From a checkpoint of a small transformer trained on Wikipedia: 11 layers, RMSNorm before each block.
Each number is 128 + 32 x the weight over its row's rms, rounded and kept within 0 to 255. Layers, rows and columns count from 0. Numbers have three digits each. The size before them is the row's rms in percent of the matrix's.

# o: layer 7 attention output (transposed), 128x128, rms 0.074, rows 20-54,83-117, columns 0-127
# v: layer 7 attention value, 64x128, rms 0.0596, rows 20-54, columns 0-127
o83 090:132154107151144186127145101128120116138157124100123150142063106104158136093132141078158093121125107131142084114105175098122141180107175108130089107139129098143060119052140186146070160074183093080138141199153141146060094111102125122126174197162064057126127130124136134095129163077146119102133142136103105166095099133096165053164155060121118181127126101154153157117101134147166114135166
v20 092:173079093131105189073158124175176135122129168161094055138093128160098119130117105168127086082099148119186101130069117139158121125126116074133149134113085122117192173142088098141108177140102110048121170123130156085134228060131149198122129147121140132095130103145127161152101145094122090161168121143092157113128121120063136157074159077170143159162116136122122109178124117114129153146153
o20 107:180116145190116137100104169144113131146138199136078114136177121212143200144105109114126167088137128161168136085047110119143103129114104076126149102108102166155142148188146147180145201161124078176087084138091105166102114096113120070180100081154077147113083156185119110115125147179102113122127128098103104147142111130137119146166181127142160111119173119125124170139091109141140190128162
o84 084:080112094106176199077129140094203097105122094151139132126134129183114068105091070153135093105136168116100124171132068121105159073102094115138092162104109095108108118105105127132128096165116168121105163103100115107108214090107106142106198158130130148111159134117097192143116136127142125134166153106062155098126107100095112189081105164111115179138068114169152129178139119061135157087154
v21 101:148149168136095079125132132104087183090127108100140119123102155145100080177067185079132141112177089087096054147111056111087172113120110124150104139120137120135111154110176161191109126123124094113108105156138101105091129112134168106157137126093175108093073101125119043143184155150163137168110182125129150229121127105167154142118160112105144133164112151148171082167127149160111098114195
o21 105:135070138130094140105118212116031143101136100093137139051128137142155105113093138073156097151158137136073142116109045078085139119155143168146115097153138107163115161144162095110164100118140110114141124122154094080068133149223141086124179100125160156162116135094151105132118168147149178155092139105089132162129160106137089153172108098096084089088058125095129162113158126117115161126162
o85 089:147116154179119153141129085129148144115118105091129093130092084107090067108058167165129103087157095092123036124110176117171121147153133128157126155081101115127120094137157122130128184100093190102161073141120120151103165156127117078190150208135112087118136085107179152156164132084175130153132050168125133152070135150132148130095125171175130139138111138175159114138098167195138126073114
v22 094:110166129181077147113174085129080114113166104175141126105118175100152103116183134137149114147147156169134130162086135135139112126128133140132153152081110143102133184198108179116169140103060134145111190054157155117051095112177156150125187180087176177112114107074143138086112079136118138164100144093088110102181148130108198116100139156085090155164071113088112150123115129111139095130100
o22 110:137211140153200127134127123176129190149124163169126110104117130097141132121164189111113108165123155073086132121095158158211126139094138126153113128082129126080051135187131148191145148050117121133156152135110155096062143147107170154137133181117187168138166103112115169168127092123141157128163144122117166121152220124125145125137109129138073167133123132140092138173148185118164100137163
o86 074:143120129131121141075167163141138117112082094169097151127135118138158116137127092121125134120090156132231054159191088132074099153142093162123150091140131075202191112133140123130124103136096139104102201118147166112120130148153148119125183176110169099072122077157114166130090191094109129129196171120085079104142121080127147162089106128111101174091062131137181155103116140148108139162127
v23 102:121093083113128087093105124034131153112134117119168194161121162118080096090169171126096155110099163074205155092141151125174169112118096125139082157107179162108142183140154062153150123103129177132150135130085199126108097177143152111124086129155117131135159112140128171157126059076150149150118109080149096085159115090116151094161070163154153131102157129105154144164080150102152163149158
o23 126:169111145132083134149150103109138187124147123127114133127081114138120122051164139073077200068110137126187107148111137131087141077136119112089104155127209106083176135125091113084118132054117163153135114111186161129095152193183206170106098102113143134131120120166108167087190099119116179119079113117159137153168099105125117105156160154130087124104181158083138126123093165144111150128090
o87 074:128110096121128138165108148102123120141107187175186112139135112122161112103129121078107141123157147199176134112118099104184147178141110119158102080107139146128156183119149131186176111141138140168154176124072093134114159130121114137058140136193172106060097189215117163153090132138153126086091136079136082143131130136160182091087137157094077117109129100132132142149148106036090108076118
v24 098:102093145150139125211148112107155040132121157162155127124118144141130183147107155162091142209133161093139192124155132137103103146153138120135185130133125144141144141096100102165125144095110123174094084149115106132100128165163169139100148099082081144119163110143090159176068112167162098153048177123093155106170105080117130078122061153098182151078131157175170138132081174163093128116123
o24 121:164043125181155121117154125147131072099077181100137172152151074137164115155168117146088140160106099094125146125138169068086094121139150122129111129113140103070115128090128060112108151129088166140148131165124192113099182155198194134159103114109105125163169100108177135197102146140118109141082124075124170095130120085088124102087104147081113140199136132137138153138161105153075098162168
o88 073:058174115059144150180117189055130103197190131123135106120080117111147168053094112182152124154142117131100171073100115150112095172127119129179082140145131121114134122171144097154102132090132156134108159109148079148130097084109118145139125092128117121087128143238101121160137109102148115110153181169123172142190116167154084109136100120156105091135130112144163152098148157100125075114083
v25 099:100173172115161132091119077127135150111141108165130163136153076146188146142112111094119094118147145143083112064078143160128140106170140102133129149128109133131122126145028157129052128137139136138114118152130158154080101109075118115134167139069138085127173107120109140111129123144165186105105208130188136136150148162130069180071111101156180116091162082055159098109052119109179107148145
o25 119:117114171117206117100035159190166102146163131186113162142111108147190147070148106115134063157121116088155101120189193146109108120170117117125134189136152134108096097122063117146133147126155106184134115111114154171074169183123087150131179118146199177152126134180078116106144131145165144120119179149112121142139127167134080164129125109138133119115165135094185136130091069135111116108096
o89 080:098088125092171086129188120151128081098127161080106085136164105060099104146107176106172085115173089093088139130127131158141130142126148103108096135113162168122138107144113180191116142164098178105164020068202165151130081089153124144140131124095112084155152158134110130134159128114081127142158142166165119108153160083094110116126106152182120087141117140073161142172127137192181109098142
v26 091:125155172123132145163121130155124115180116132199089134121064179094127129108116145110079156066141112173120143133122084179133133142164141167104077093042146117121153124141128099118098161142147122146159106122168081146118129085127043138121142121153071134120113091086096087111156111124112136066152068101127135174139112155054161083104112148070134138173163158144160107153082100065178140095186
o26 111:126090164069184142127170102179105113146114134159089137089083156099132089098153126128096175160156153200101123107092139154143139121186087121144065129132097102119090111087116158085078193171145109171121146096152151096134115092098089142118162109152145157185147097145148187179124113142185193124178117077129155149142084145084160140120148154143165119170117067160118139138126103174151141063167
o90 075:159146142180120130183149135092094132088094103118170127123102164145141181113113154108067072164093108117120138119152115155137183123138171124125152094089140126102141179166148063122090145154198082093110056123113127118099178119142091074137135154122092173140108096060175123130155134134125171161094076159126100144128079116184101103062097131071093136165115120171138116201071177119121119108150
v27 096:047174108140125117127108097100136095146050163143075141193178110071182081134132081128079202128160096137076144173082104111100185152107144194083132127183122155176149140141135159078166119138177103109180144161133161154119103145154131110126156119112149122176110094163143202111136131103151168131084143115097119099143108120139163140165158085144128114160167113087075103145129145145108095112141
o27 106:076103118134111117115143156137172110182177153101155063123161128054158135180114066123086125109159154092051174159065113152093151110150122117090157143144093126137135138122178154101091080099077148128195123130107188111088124144127125088108148104174157157083058139112092162132143149073202162135144151084081173099144157099131114161128097101145091168109141170122146161170102120118139114127112
o91 085:142140147156083087110097105181132126150098155188153155180139155126065105169152155104094167135128145109109162148101089109073180097103112150150088089123168142120171178166155188149117086131170074137134109177174133142123145128170124077121146086111134088110147165098104116108175143174074144115155089157215114178119100130063146116170113132129132101128170137080126144127137097161150054157073
v28 103:116168136131110129132166116166175095119185101081129140185135150124132141157144084109158113139117143240076127129137071141164100140139141117161065155149118103139154124124126146124131177120114110139140158194092153098136105116092129114141095092149083117087137093180145127214174122144116176130132155061127050162137164091113116103146174108178118130196120087188106117184121148138081130161166
o28 117:107147158131120132103142148110124180145132132094123112106170164174114158127155120102132125087193146174079143157105106160131086121156136110098078173159203103107077113056136162142209142183124154070186147144157147158161132093147123141127111148131111135092118100198120141121126162051139102057115118073125147195119137092140175115186099155122114072120100158130056109160109086123140132148148
o92 083:106106110124167129096165176156146117090167098123172123138100133126066140115120112156166088122143086164084167115155151080147101080178123104117066122108139123169123060131053189098092113110147112135189097197094141159073082077126114100110138148126132122168122060118138087161146137131100128112137151118143130120188170154095128072157202169176126171086093116127154187167118147148123126089131
v29 104:103096109183144163159119154111146129144122093138120137124192119111208176186198161108120115078121130158098125140185128050162149114110190133141131195127159128115146160176144129124085100146098147082150110118054141104136192140166075095176076048136106135095142156106154108159088126116101151163159141130066163113116125128167069100084114158129142122112097170124115157107140112112161120092145
o29 118:120149161109197084131112141102182159094083134152141156178169141066133131159116198099168126085126043124139118111175156155130151129141195138162154155136137093074119163105121113103094105107073160096096139080116126073149093148165077082167114110096108118147095092151120096119125149102131148162136186141053121131131122070177113170132142135091138038139153124138100157081141135097134088126147
o93 082:090087063174148163150140199089118091112139120177094147103134106167124178143177116090110091113086146128145155152122111079095198082163135094090150114115101188121100065172139138123120107141197102186139130103117135072137127123081158169117076159171106131153122130066126110126101130161094176146073172098146108098162103153178147155087136174110136137072166137154103101165109120073120154116137
v30 111:129118198099164124170139169065115118136135136123096128156135139112160096096132136126136123105090192127108090140146123156186124151106138173168114144130180143134133094175144144074161101104140111104099109061111154189190155085137158151113150088157099136113120182114086141124102150042134132132127209143157110097115133113138143216081111067052096133158087197114100149140098122112082133131139
o30 120:131146120120135162123149159122133145074123131186173128162098118116128111107104145143107124105071109121128136137118103124121169164132105196118103115172167100139079162149177135059186114135145102112100117117079095142179113084126155165105125115111117103161066156109182142153113119022170161093133159122156049157114130121159163158169139132082119147128139246091104135112090076174136142173128
o94 091:120126128122159145127167139065129117147112120162105104138184152143112116128109101082110115207128126130090135140169116164122139133115125185136172110089163102140198087121105017164143076155150153150110135049152122063169148116101118123164134043126131173129130142125051155122120105128111174173174097125173122104172149118121114193087091080129112114183151081145131120108105113088130084125109
v31 098:061193107127126084120121082112163204046157187143115114131188176110127134114103124163141136140134112113123088153107102154113154111138102106130110102103079152133109162159099139134096130151126128124163116112100093181127125098126085091143079085186086152103161144151141201113151194101162184094181134136106067148172065125086169112128124137141106125155145167179152161110107108112131173110059
o31 112:061165162086162178126160136146153148136141157147155150116147191060155114112121092135104103102107088092162161140134098162127139076099118119119171083106111153117124150096154143122190124139089097135104129113129098158103078178092101068185067075111108122105135107122076150164108118164096137163110149111155086166135095163090196122124121161118098141173136191191091176105089138153089180129070
o95 082:108116133169074121140145154105081179115089126115135111127135126112121134142106131190147145172158090131147153089084157141109138139250090081141079162123110143111174140099097217189127149094174128156097061155113162222111121137177125097119156152159110154130137171114174135138187146099222135087117119126116095121145147112146159117138106123128093154108071107104093158147125136108116128105120
v32 102:127143062140142083115090139103094125164078123127100142116109175113093146103084097129158125112116152203166150102159129098105156178103146101108147107133061137148166098105086109209119084149036148174163109111125199174091124156137073137183181100151118168156165161133158129145066127093147122115115155097102175183115094124150202132132157163132134112154112094124101121160183098118126117149121
o32 123:105126067095149097148128106142109115171124072206116112097082145156101191149132092135129094111088096111110145100112173139172130169062174092120128136140119158188106136086068133082124065146085188149140115133161162157067127117152110112152145086139089131144156103146150129140095138101124194148122183110114085147089138083190212167141139171137144109108141094119116165123154152184169168141130
o96 074:122156190124157131138097120133125138142141158100185153131100148142155136104167110115164162111134102175128070078153163149123087185057083192156097059176108108150086192126128099127160160095124111100125149154113109096112097165163118143130156103183107170048163199136114141147173180133156099122121132132110119162120089134173119130191130110149154194132143135115152142067155164080078107087145
v33 098:093183158083107112145091124169135086105101125192163083182162102142100123157092135124122064071159133143132072153127207155091167167101099155126162138106147137085153141190146147059108113129156097158013128149121168135116087126123147117145167133125085089185108182125112106132152110137064146154128111108095158132133189096093088129120162089092116084119113135117137134145169127130115144080112
o33 112:141193141162129089164125134098114148069082133183115130168163138132101138112115114137135097096180160129188143111164133077097095143088105161123089139157117124090149119149153132166135088105168093117105131154086188074134083139158094144139083161095057086112114170203085081177123048180126204125100120101091164153110108152120145123133088125114084175113094100152141146097159080118155145153113
o97 087:185159142107137073106097086173122079133139108130164111105173170127120132098087207085119143110127093085098113178084134129177137154097090129140132089155164094160160107144081102117101128145115123159110106112135159125155142089152098070191150126100115084105173048083100159120183140139061092108115130192149108146191115071129095118147094103159083140119138117140170090173133059135137109126097
v34 099:162185142139063105121172140071073137124073086165111133076148195169148120057114124163121126167094136130142144109068121142056147170102073145196148170154193178112163166092144131144139071119132142082172148141149088146174167151112144181090149119180159162131082114085152137176087106124101170130125135114109113063129131112116138124125132168130125111135121101102175110102135139133151169118161
o34 111:145126140183078104058112130122141158102133115083153104130121117078139055153137116093160095129118094097172177120129098086110121129147068154184097156138144157082162158159110159101110097109180097099146133171140159191153218129116139154127161097171100149113051099080127134133177093147147116098076168173097180102100090154123147163102092128124098113133127111142138100081134135164187192135145
o98 083:129110140181081135101213163079131122172093113154102136145086180109145141071202072134170127143113114143160123093129107179065130163113143173147105101121170163117114121090159101111141130104163081103129153183148134054119087224129138133104154139170101114083159115142152129145071089141147124133181115088102126156066162098144167163129101120096118170099091101130172135145122107093099148122164
v35 098:120130158133143162129136151132098142076143088088141157137163105115132127163109164110126156147103180130096132165162113109144091157122120180096074069122077146123155128149119103133187155125136137151081153113165141175100186010135167201139133129082149127128132159091183132147143137110191159210128106136124139147199130144174133207152136097141146140147145096163135179111159122116146188080094
o35 111:147106150166113147188108108111143110077097092141116129133135114104159203172160212145122147188126208083128131189123074103168122149080139149135121097148062106168153125172093124166145105126092121154116129090145114170123114053096204134081118113160161097109156154085126122140155143093139154122143140116108150093157102166123096160109187154079114102134137154108086142173110147098087204117130
o99 084:080132091146146152129163194113128169096143069155158097078163193115078102136141144123110112134093115114133122114120158176123098161150092118088111140132124115145197101166101085139160141153126163165145059110157157118126179111130119103130139128070102148143191148135105072098135142098136163109156131184138067107150194153199081124193070125150150140143107193178116134128148153105081136062102
v36 101:131193145201116116097118173167064099105135060149112102129105151086083118142094162170095151190125117083111112105137098129141170100072093165103108129148107091173129148132180162139083126149176064157111153148109108195115131081107094081139116107088134146116099112160114196110126094157125067124128120167155130152105149115143132163074199145129151178137136057135147176149115170137155137161143
o36 116:128112097215169087163104125073034097143080114116131105108104177112108097141131137087072151124162126055135151144071138109127130175096095119155136127148160107132103161175152079087090087135073160121172149160096142187150129077118141161147123160120139122111102148180098112148089136127074128145108112160117079120166156115154124139135207158183106173127137094072132126175114162123174100116147
o100 084:138137122181129139121198118127115172115121146090108100158118146091121166131170149169141085146173107094123171118157114118115149127175136108105130171081124080085195150103158141114147166130163155100138060102153096172132167164117095080136116116114077115186136092094172127120194115101163132144118086165135109132044176153109091084045166109191164148137089140116123135159112113201133135185140
v37 099:138166095091151126142169106084118163112137144164159113100143130031143163103187134156098126120132101160142138083123121092111025119149147108169136176171070136109072160115132160190166135128094122177149140184100119098188179133147144153143115156146146118135120126176077156124124123102158109115076119087139085159124135069108129121109193126108179156083115107125108097152200122115179169087133
o37 105:163172118193059133087177177132130191078127145115202103120154152113198155113217128179135134145092087071149114126121090135163103141108126118165095146070089133087105137127151127151107164123150108132151146089103156133131124070120113108100148144153176078090117119114052126126136116088158120150140153157102124122117105072122190108105157124093167143089176127061134154126164093139190124110136
o101 093:132137136088134129129066086110119123052195125088162111156104108097123166132105111088138091063154111151169152116115152107187117096095151098125099150186120162104063138078125177192124145082081138139166106186148124105134106184115151147156090135158137133114111168212158122188153171104176101098116116085145143181175103128123139133090160167116169140122161139107145099104148181065140105138135
v38 106:158114161091159163176133096093126105137143123106099126074144083148142017169180145125124191104114113093116099120077130119146156097094135086079157097130091119137080103161122168167109121118091147126149175106138169125168133116108141176096132119102071112107119166079127125128157080135134106060103183152124124115148110086131064050095151139093162174163107139083077118172136147154122191108155
o38 114:148129138099130151174128182136118116168118131146186142094145158102174023159132160119162145104071122105049124085114115137153134123201104143108114105110144139130105116128122110165094145092156097133142189113128120132138096070187170138106137088138073140168115170105183069147172065111149201141125141136120108135124145100144126103161123179153160153183156144063135100182154126169115146089076
o102 097:106106131082103162096194134093185121084151183064112123097145114168093122151135129103165139072106124094123161176118166115137151159104168098115135126166145101112055059066125241122145109181062166135117133114109149129118123088075129142091128139122119079131107171075142129125124111181145117102127140139110149074104132117083067115076158119147080089133152107103117145098112106141152145168166
v39 100:181168093159095155157134070122089108146088114160148106100152139129119202134126117148071152138160146130133139142172126087139135153066132136118111134139114134117154090125140094136100105168161206064106132090097111166097075111125136136140121152113121078106100208146060118093137172142098073121160167090099119165109135112169094166188129141205123083138168193126117126148102149066123200142128
o39 126:153123064131128096111161082120109139167139094166129177131105117109150157125145100180123169111206150080111115180133152067150156116058090179079120164097129131097166154098119093095080146183114139103121103105091127162093076110139111107184063133120150115117132148107153052100175197183137125109141170166085162138130114121137135118140111092136152115158114150137058107069120099087156184127128
o103 070:147136117115117184124181119097123142157156168123157091107127131105149138097156119072172156135091141133143137162153141136167072159102130170166145162084147130155124135088200149160144125146148134102163125102106162169091140167098088127093125118084113069167091123086046143120074129141074119153088121085151132129059124214136114093067112070119098063151124109131212124162129169143152141084148
v40 108:160216042185151126117104096152123107097107105189136172117146137131145102169205186113156115131107058102145133109130141134059114115141131166138127197087110121173128071081143106155145110117088084135117128198167180099121162124125113080125142120124112068122121112117160061086104174154119101189128112164109085168145176129125127143140124158130140150160098130155146148181089120150134097137132
o40 110:161161169126097182134074143127173097130093129210129108107100131106184081111104175143149148144102117060116143132167170084107073133187120126113195173146143115119098107110128110127160196131132123133089116110129147128055098177150184172103131109134130131099067149154174081102137132158116166154133072148092067103144135094122132119155145169104201185125137110149119179149106089121130097094169
o104 098:140143101131132139160143086148137145148155052170148181146109133108177118138178118165160135125148114161116088107127147124054095097153143117173110093146086155124116129112118066039151157123124083091148133200124147128113138124123109112169134183147145107148134019121192121152119128119103144145081082121101139173090141156088180075213143120150146135085108151200143138156154157135133164153147
v41 097:166165134114116112143135136137179180095168078126112141112095121173076146188096052154143119104111117148115119093179137101156095110181147143143101166096119125178163109185118139130086085177196179140179120142187110165121148116149121122138138086123169113144147141153179108187144137169155124126080124142114156135130164136124145064111153100176129193109173115186167147125123054155133211130123
o41 110:145116137128174161159159082115139095067146121164077120156119146195147174141134074144163180116109129139131104108175119131137105106093126146189078133077099117100122133131178157095126047167159123153169129127165110063108166096143109102102146055129112189128173153174130094137145154128152070153094168152158105111118106080207107126098154088143194124140196129106160133167117118090130147111099
o105 092:138108131140088063121130189152107164154139091112133173064089142090120154103128150180141149141147114140110084111133151139120130122220164111084137113110125126151145090138109148091081144123155110118087097203096146174126067136168109109073109130113140183130187073147184093131104135125173113106094130120081122067163182163125153138140165157142086184122078124141121086135121122209173162160096
v42 088:105183140115189166195166174078146145126116144182214120072149154155095129135131129099155142188092171140146127065158141140153180099153114145169096094139108085112192122075152143085116144143128132130137099151140102126145185135145081087114099158078135107195173118126128139096215104179131159139120119106120148071073112098128138140096100104136141170099157106125122171132139119128084081092109
o42 114:078081140128139122105108158142102077151107103088162137068151151209180116114186163098090120151074128142213189080174151054154142131165119132171104161115085115134092089098185142126097110147116142124109143138144144139166097146106119111118088197111123181123188182150134144079152126148133084172116119138181116075103130118109171127126143154104119137076090155110103120105171089117144100133084
o106 064:093134040202173095159145142103143172113143115203155172137154134114113125158178138127134120121106127170128197135153078108098098074085140167140107067104128160120160173165164150122127081162158178142153127123098120142103132128159115119107166144111119088124165118121068134118181107111082117123132123082124150217123162189180069177120090137115077124170104148111182134142140145147106081109113
v43 095:123099145118201170104119116114093139097087115192129107126122196158159137164174111073188158127091126177110135082144154171107134078126092119126094140101150172138157114135099149108134182107156121193132088172145111109079092128124135129105067107157128112125145155143187095148144136100122055118146077166087118150028116121138158172065099118154140138118154148086115061134136145175094163141105
o43 119:135135145151155114080116135150054073095134130170119127138101183129105138194135111113183117166083081162140133097148135118117154157149103141146136150131175145161151141136126135093125208163123180185120097147136087131112104111179133097101117136153071179138153159180091183159165096096111097112170141106116162113087122125037182092086109078141132167093117212085166119156110144100149161145106
o107 068:145135053129158167153165135148147120125146068203130133103152091114136126125130147053135141143131100107104085105094123122135129077108071097189147111175139230121139082130126110117190154088153104081205114146129156147143134100104112155148108129096176087165112120089171104204085134135090118133058090116102121155096115173095131156188145133092165080115135147114082157138112118123126163104119
v44 107:086112155130117117114107197110125161076203175150097129141165098141171119086141159137140110104137140121126199135192176178155131085130094113122151109134124201183108124173128101096145043113150163119114114147101121143125108104112130138188088137083126137141094099122088124086142135211102139081125081154106124167098165122125111154125206138205139148105174126165119137126098166125080076144147
o44 107:107141156118110094092126146083130177102164165109172127108106083134157120136100133118140116138142177107158101151103141071159155120142135125103140104193062209168079154176132084119125089184119217149156122128132130145063083120143145139121085198147142142177131132147096124144165083200092184153177143147124098175130145131136126123145107104203122121123131072176140086089132088136066145121126
o108 094:123122113135120070091090206157124132140150083143096137110155148119123141143150139120077108143129134180103171139120105086159116070173143099130148144077139139164156136137093118123196137123223128135135156092118131153167132090125131184194048071106166119155129154160197101105102060173173118111118136107116138141142160098103114099112214171113110122102136113153134078154132161138158075169084
v45 102:112085165169095090134143116137108125116122091138135180145119159158122136170118120098154179141141107154153150171087166167153175084136120094121127188185049132101159147152110134110174099089099174142161117122076132162151143135099082170106157149203137123098131150151095094142154182191126114184060113101076148101156150145172097139168112095105080176128140058176082144126121074150158115127151
o45 100:179145073129089128157142144134106134114121097100170153124121139133117099163126135115110079091120095201155123132084131172162143123171105138164142193150100121114144138188149102083147085147130123184077115124133153175141125192126130181113134114144182152169098146100095095138096151184152162154106115131130086187091208102108178112168120059176127176136112092170106127151045157116141124111193
o109 101:086130139146160152131113171160121132191182146136144149112070085117100136126134137129149125155102158116174123158175169176148127118075125166134053167152114144163157063142091223117105079143075147123127162180173118129106082101137120143103109169091144094108171110133142044154085190157133144117132152127108105105189165167205118117155110166106147091142137143123145154116176109149091129122077
v46 102:121133159133168133087146148139172171142093152150116112140104147093150112117117135161125115136132134125084141109133061228114121134114175148137180193156086136142152134161175102138151108124138131095169130137136195070133069070100095144120052130096152184130138156139141100139117182110091160138084113122165139166110164122196145107082089182169096112110132129079221138137097161144086162118177
o46 121:098158177151109074099117166126194128140135178175106129117134157191125117147187113110123127118139125125082120039167114178109136062146160134135138192195165134129133136121163140140117133140121065122110102124112195113115122059080140091108089133116152177099102074121108121136151136149114152112102163107136160116129125110172212146063125138117093089130149154127187081168102136143084184121180
o110 081:138122101132116126139145141162111145168167134096079121135172158127174102123117149218074134142146133137139116125151156179163079105147118137168143187050147135148164142114168041094190161120141162156178184100125076166108166093155087192220123159161133133147119147156164070135099094102109148180122101129074119149081141149155127114111112147147120062150110171104129152102146127140095107141128
v47 096:093175075058110090141137122104139099160091122064136145180144156060169162118114167119098078098102081127109095123171118115147100112136131135143137087191124095104109133092143057106145134083184096173135114080088101178188096118120117159143163112125132132130092119118102098085052096093157183117155107154168108091144128103129094100144104188158117091137111093148105173141134113169166182107172
o47 113:078143107113051153152128098097088119138137097113080104130170166023142142101119148123103080129134138153123076130144114175144121137110110108166133105135120119071147105104130108063111135075121056185176161102149151187179087124100171165138111171131128126108107134078146076121073160103199114127101112151168154097073111130170109167137111148110124116131110104143144157137182093169180157126182
o111 078:169173078040128146120119121104097092158099152130156128137156088089171112107113111152118155143138132207135141090133120112142111130126154080144189133077109114134159089123112080151119105131161104120120077105083082185068090097128148103120148112134125122150114200157123161128121072120082133095082172117129063126123093089091122097195112140108106055169209128122111177146143181073131116115127
v48 095:140190132179165136106107104127084090112128120106143188209162082134121094139178116093112151128141169138143127192160161146132101160150121107161126082099111165118168149152123123185149101147129184107173106199167126079134096168062171094123141172145120209147113150139133156105146143095171107173142108056137133122080140178093164084149155122124130090059162133152102166183148123129112127113129
o48 115:193204189078120018183156113077149120089151086127150171129161127132117114093162109139107138147117142122124119166096110125069124105154123113109167153097095169147146117081097117166070105150145189079126193143156130140114140057096172110118117106115181151184123170123151106089176131112174119136133117113117157180112090158175157080112132154165108130139125147134129144143136158074091132121086
o112 075:151105126134165153138097139185153167195149115165164128193094085112158075178130117126115070151152185154156103174168097107143095130095081156098042126140145115119127178214128107172103109127148093136152107177127127115139127125126112140182179149160126146143154086158119164139122192139110110134168138138133045135158074102099221099175107121090136165110157120118144129114166097130120120103119
v49 105:154130151167151138099144138098114127090131114112132156129069102115100048198098132166151121124065155125121168152111108153114097102152215164144227150086133104047141137113090127152160131129168131128119196146124090178104125107151114124176122078141107067079165064110144120115149100154165101109150131076123130173097175100105088142115128123122153079150163134174120148108139154111141079082155
o49 115:192120088124100153117133126157126083124126063141141146169086069172168081136157116136108112106074146124120155105068173124112128147129162117119123139107162100111136162125118104214141151074121125153120164088169113157133175114165129135119128086116183073115250131131112130180100108124200154081112143114149136150156192107111135112100112107181119093151117126128173202074126148101134164142154
o113 089:151109135209113097099135120123127097073165145151104124197156137129064140101186122162084154120082122127110125142115078076107132033127149139091144163077090112098120097098092090046109124151184109159134112135057132118107125105173156100160089125157076169171121085095150110132149134120129150140168129101128157115138197148161097153131158111134189139070119165139096128133143149153194154103131
v50 094:131146112131136092183185175130179178155126190143173141149097149082114085100191119128135180054205118129096089148149118135148122138126161141109107122101150196093138132097160108148056142089118112151092125118131069089145103134142187166113194064109143132120147173096125164152081126136112094099139092111145138123145133056142135140127139145090096097078165107118167183113079107167135129171107
o50 108:124118147128152164123151121166124203066069135159105124134108163070097090051100160143115135087129119137124083110116080087144081080103177069128133096132169140062173204099178130148065176131147157144100156096139101076092106137100143076090189142104108133136174153110104147156138146125072090113142077142123133144123081104150080134159136128133094109124117130134126146205161111170115097108132
o114 082:162144133126110078141186151136101141159159196076133144171136172137159145073161123114192144156102167144130122163115135178163137162070115216156145164099202134095142138130145079122144118175154125123118072113139107083135059143106141127133186064080141114179143152176100097144164080112105136120147150109094151130134183100131132142101165120142152149161222129072128121123117118144143085160143
v51 102:115133088100097158114088132110130151154101124180035092122139157136149101129129076132154099102150167128112173135113191188172070054126107097095135169177116134145117110093151127187147167090170130157108137094110149122150157125174128073078149070109154150139097132124154154115166137104174149088092130112153125175133145167084078153169086143133168215114132092175137131111096158112084075147139
o51 111:153154105103120146110117136074095140183093160186098121125140128197181095121104144134114087128118165125133146192164122147121082135152134060102162191159139121112129103118117184128132195126147140160122154165110151107065124093119129137095145144168127155145111120122208118117140173118107203133110102111160089121109149083115133113146100054144149118114131176128154122057115140101156058131239
o115 087:142110067115093074134105180123138173082095097101090120090169172080119136130136094118128132105156129122150165072123120113119128187152082118112119141145103137129161213115184169232162174096160169133146128112190095173085108137131114154065086078103143172138124189134136144109153139140159110109127104168099151160133163139156091215118147167126154175121123108129137100078144098134132107098109
v52 092:231153140146126123079157090087170129120123140125162117141126170148175097128115078103072115152181173156116124087073091088133152130138158142176091142135083182149117182076183153103156120159161125145124107106139110069077120090151132121135126102147107124183140186131143136107144097163121112053103162181090129140143107209123117079134123120102149088105067111175097137141142086106082113157128
o52 112:195139174083158146047148133113118126107143147041135135132094126105145162098111091113162094157155076106103098093129151163131121081131131133161144153172139133148075152150165136173151136177170166184140112144077146093133143065095138133127137138132133121137157121149140110108130096095137132125087129179191142146188214105150092074111130109024118079150131142144108157134114077126102147192131
o116 073:171103123176095152106096115130192139133088161154181164109140094174174139131181125093102130124096155126119140141133108098124128185095127114105096042158098085123128169141190225079145156101146084097106104126151157127088120146115121079107177065132062106120124161111127162059174124169123121100091095164113124138107090194143090117129092116133164090136122070121142117107119127148135123077184
v53 101:144154153116110136156144155116174157178129155090136088121164182117122146182122150145113099079127116157147138062120158195168149108112137146186146194111152135157097131147106113161183158080181104139114144189064092149135117122141072148157109100065152087124131157165102117105107203095171105102142123164125093136165148120124167075180140113131112097137167101100120134133116109121189158209060
o53 115:166067171114069174142105146145169138134101075127103181138133144145132127150097124167124087121138113155122142083071144141154110146111124130160127174095187091119060116166136108182179161110107078145123163154106102102143103107162089133139124182134109107122110108146071084107092184123115128130149170117090211127173126126121133055187113084094183109115106109071123167180059112172103153116115
o117 081:182178148112117093131122170151003161161144148104151108133168167100136169113132127133137160191133097158116145106123153138167128141177114125136157174098133176121167172124138082186148118112231133135140110144126124201140079168143125144122136064105163142136166177131140119119110126125141120119079080088140089161126115096135135099106165120085097113150131122140140125106188136081123120217078
v54 099:115139137115109142102151117138101058099175102126142126158141094083099170118042141150123129160108142146127089147171133096125171109051108123125107186179150075095105091090112112142174120175104127117068073208107119113109147049174110159111083094127142142128104103090175148176122110070095137121123104080120138116116125134129117173097144171119095117106117165211116108096105064116079112104126
o54 119:084134140153131103090172106115121120143128091085140138153182099115113168142125174114085127189147127143185142161196114086076149161077078157090123152132118082143104122124109153094109106086146135180082117134095151174087121046128108158139074103114103120156104100143133134119074109085124097087127083134082110161158152129200139122129106138116067115107143175193136092064129087063076124091152